From a checkpoint of a small transformer trained on Wikipedia.
Size: 5 heads of 64, MLP 512 GELU.
Architecture: no position embeddings, ALiBi.
Training: a variant of Muon for these matrices, 256M tokens, 10734 steps.
Each number is 500 + 50 x the weight over its row's rms, rounded and kept within 0 to 999. Layers, rows and columns count from 0. Numbers have three digits each. The size before them is the row's rms in percent of the matrix's.

# up: layer 7 MLP up, 512x160, rms 0.261, rows 272-288, columns 80-159
# down: layer 7 MLP down (transposed), 512x160, rms 0.128, rows 272-287, columns 80-159
up272 098:479537523551527500512524493460482481616501472498397507518535428524508494532486583509440590520525495481439618526508528535541492450451483454505481492503524447517504505475552464535520529450492567468446583477512576510415659491553440479596472518
down272 104:436532487537514521444541532460528309494550485463443505483509554563525450546576524482469537523569461516516533527455491469524510405536540538513494453526430485478493574422438424537524580461497432450576536475517479433450500565540533500558518454
up273 101:517451428446572523535560474464556511534527590550428530510376468559438553572411486502477474535565593533481537385426407573563418642465488452566498472518566484487498550522479571552586493510488426581484411484461448554488488503467524462581578480
down273 101:471436541512602409538474499469472487520535554432485490487490523501458400436455465563456466494438524443487609458567417483488622495513535547426472435491455489573566521497520518458521475485532477535453450547506541538434543491385490537439556448
up274 100:539448528405501549504493482497444603554561475505529526541557473534432441511469474479471517478428501507510440505481546570544439460491478484509474528455481520483464506447529448508457452532445375405452492567519510562408513448656506558553508500
down274 097:535512445534458458454568473457478511559457479504462519531501464533482547502487499606508503517469590512490527552481440485434567551561490537565479437488486490500479499599445532495507465460507532410554590458552453444583509482449443450449518525
up275 095:478469406405526476467456435498454461492539546498497457433548524579489537501555487444477556448550449522506458449519462568496522424468516469554492531460530456443486516512579423585543523481509403480504450479483518541478502401521464496514488459
down275 093:493529565456445427581506539548557440428484543440469454508476524434441526502499537505546549495474461397370575444536496533477478551504427456544434480527508461434579476503509453605392503553500502459424558442537517477497523564545517478465475501
up276 100:472487548470451548567538505577484471476504425693535465450515496499545492477510461494465472500487469494515557518480414470558501495523520584546535437599475469577443521477487393521536555608522475485500544580543441473490498493519376495533539475
down276 107:479530437479403517507541443531441426369537399475526517534528450438448435595361531468472568488499545521487507548488560552446493615503532466570505567502477493460473562498465428548554524464572523433451458478425494398519458464465523480525495542
up277 096:591586522514588465477575532489544370464495531534443397422556484434471527513517521515362471591556520466493402510569554539502436537488440431533508512523491468390603486460590497450540498536503512614458456575458499414543579473464517507483531476
down277 093:472496378432495440524448522507470666568544524495521562596490525545471476520514509503533525408483441514514548619453481527528506479483556493527539483505584516551482536540462478541490462433473549515632448375477450451526449449566439399542500453
up278 095:541516490450612496537511544498526577510488507559494571477526549422465564524443503423567507416524517521510476536447469502577594510514463462416474534394486598504527427437565466524476397547435525533453398492492518493548515380511475535437550487
down278 099:531501407494501507542578487553488490600499461392537514501448533520471612580530419508430512538581490544590505484471591486537542437530525534534498530556462582544504469392473516565387425507446506404537576479537497535491429406558511482525528520
up279 101:433467457496548435450435462542566470437472505475556532497501577541500529377565558408517459507438448524417525454586537457539488600595566482533487460488533579502551506511428459504552448535525469511514464476504490525541406598427506487426466525
down279 104:469481547606455500436516506465484589458568537526513458490411548533463566573402556435456553517490528513430537450549543465446554421467462530482489508560448501572432498509511483476492556508461533468533566474496466543427484500624527542506587404
up280 094:513533484476452545452548440558579453461605574495568579536451582532449540451531438528513415507446422510484503464599492496454492445517382447489497567490494554432503510524545449488440413450452477450557476516439445499547487494460497577537521531
down280 089:543454584431509560574391478436491506460508515489449490427433478521467486496559434599518568526503510513529566547550481453437352470509584536469451449476457447499487557377454512528461453492522503499501474546445511506485399560467596560443481347
up281 098:489555476518532547549385519532540488443478509527501500457541386495576534479579523438519524536464500499487459509465496501463366516473482521528448516571458586516455556515433489532421451481475528582488501486575545656515472470456457443422505507
down281 098:473484575575519544562508411579521401529533502477494565407436434532470495583453483610413531509489435515523548599527543478595580495563509464562479357533515471503455490518573446394516571521530520386533507523456439541576536452435557578545552483
up282 102:482555496391468468616534458454458565465424522466530452469510445482501520514440494456448503539547487462557554586489462472471519405513607582553490530426554560567469464522537510502554534585436459495527400540511517397514537434477574493625516401
down282 105:544514522519534457469473476485514503513609501469454478449572472514585491567455486467546502441453515508565510379585535502428444551420453526502450477526498409510462430498524511439592537461504532490415512554518579552411489488430411438463536515
up283 095:550519498457460458493491433475547576546551565455500455629459395485541555461556491544491546474408592458509463498404560499494540542432527509477579478488547515446438530388417500500530415544515518396492504534581487567528410443528451569483543401
down283 102:495544522545515528459554455564435477462462444465431481463534528467447576549414490506461504485544513560492438507473424448456481485466499522624498427515476481542491551441506485454478420443552413522418570514488557515477466477433457550480535547
up284 098:502475487479501569466528376507535474440465482498466516461560375522461489528532482569450564498478560447523480522473571544467552425466481551379456550556573515481547586504509537538490463583608483469474559543571497473565530523526565488541481555
down284 111:478526525654588547556487494578539506472442468433495576482565503445517515471575515520482565538513507479571446496557529421529501528463527520552563455584550495490464437537492613437498404432490389471509506409518476501461534488532481529403577427
up285 099:506528504436537522524521400449511516541484500558479523564496543451509501560499492488446535505433549419470498525505471438415431507518484513512518554481586514579425556524490536471496482472473491547447437532428507460565554507498437628430458521
down285 101:576519551582516529473448682471531581512441462476537453406544417525437482518495492537475469467519600405565509454468533536469496466592497490601458495540518472453445551468507480522537614550530438475470466527467490504453501545539453536485502516
up286 103:505537558557477509517478463475500600551567538496520472454512526545437475464423424417493546478490563568418482517438438526595466579464517481437447580532498518462492494577470525435549554493506537528521501520538440430499560537548493513548454449
down286 096:529476544495636421462508540509435495477465559524516479467470418466555416460584538461475471584506436529482500484606536530503486531578541528540539486412448524583419454442547522541468486534566483465492551433493512538459473518482453580539619597
up287 100:422570515520543507523407532496443636544503500527519453476556490486426511526501490493543587410536602471454564510534519424424439465520483450461344574561554489536597500554465485459526507505447488469487602525488497456538470514496494536535488481
down287 099:369477531494502453537530419450494470503585461565525529403430545584476522446517542480534513600567451507537580572415565548466521391562489493514444472470511511520465501545514566463510502593451523462416477465507484500462577519491554503569443507
up288 127:489493448486515445531397501547460535529481535404486555616514555519485477542513483487471422568519565487511487482597502538500568425613478412467440486531432496441519539483486483525511477515454494494428503476495462506585528515523505605489565545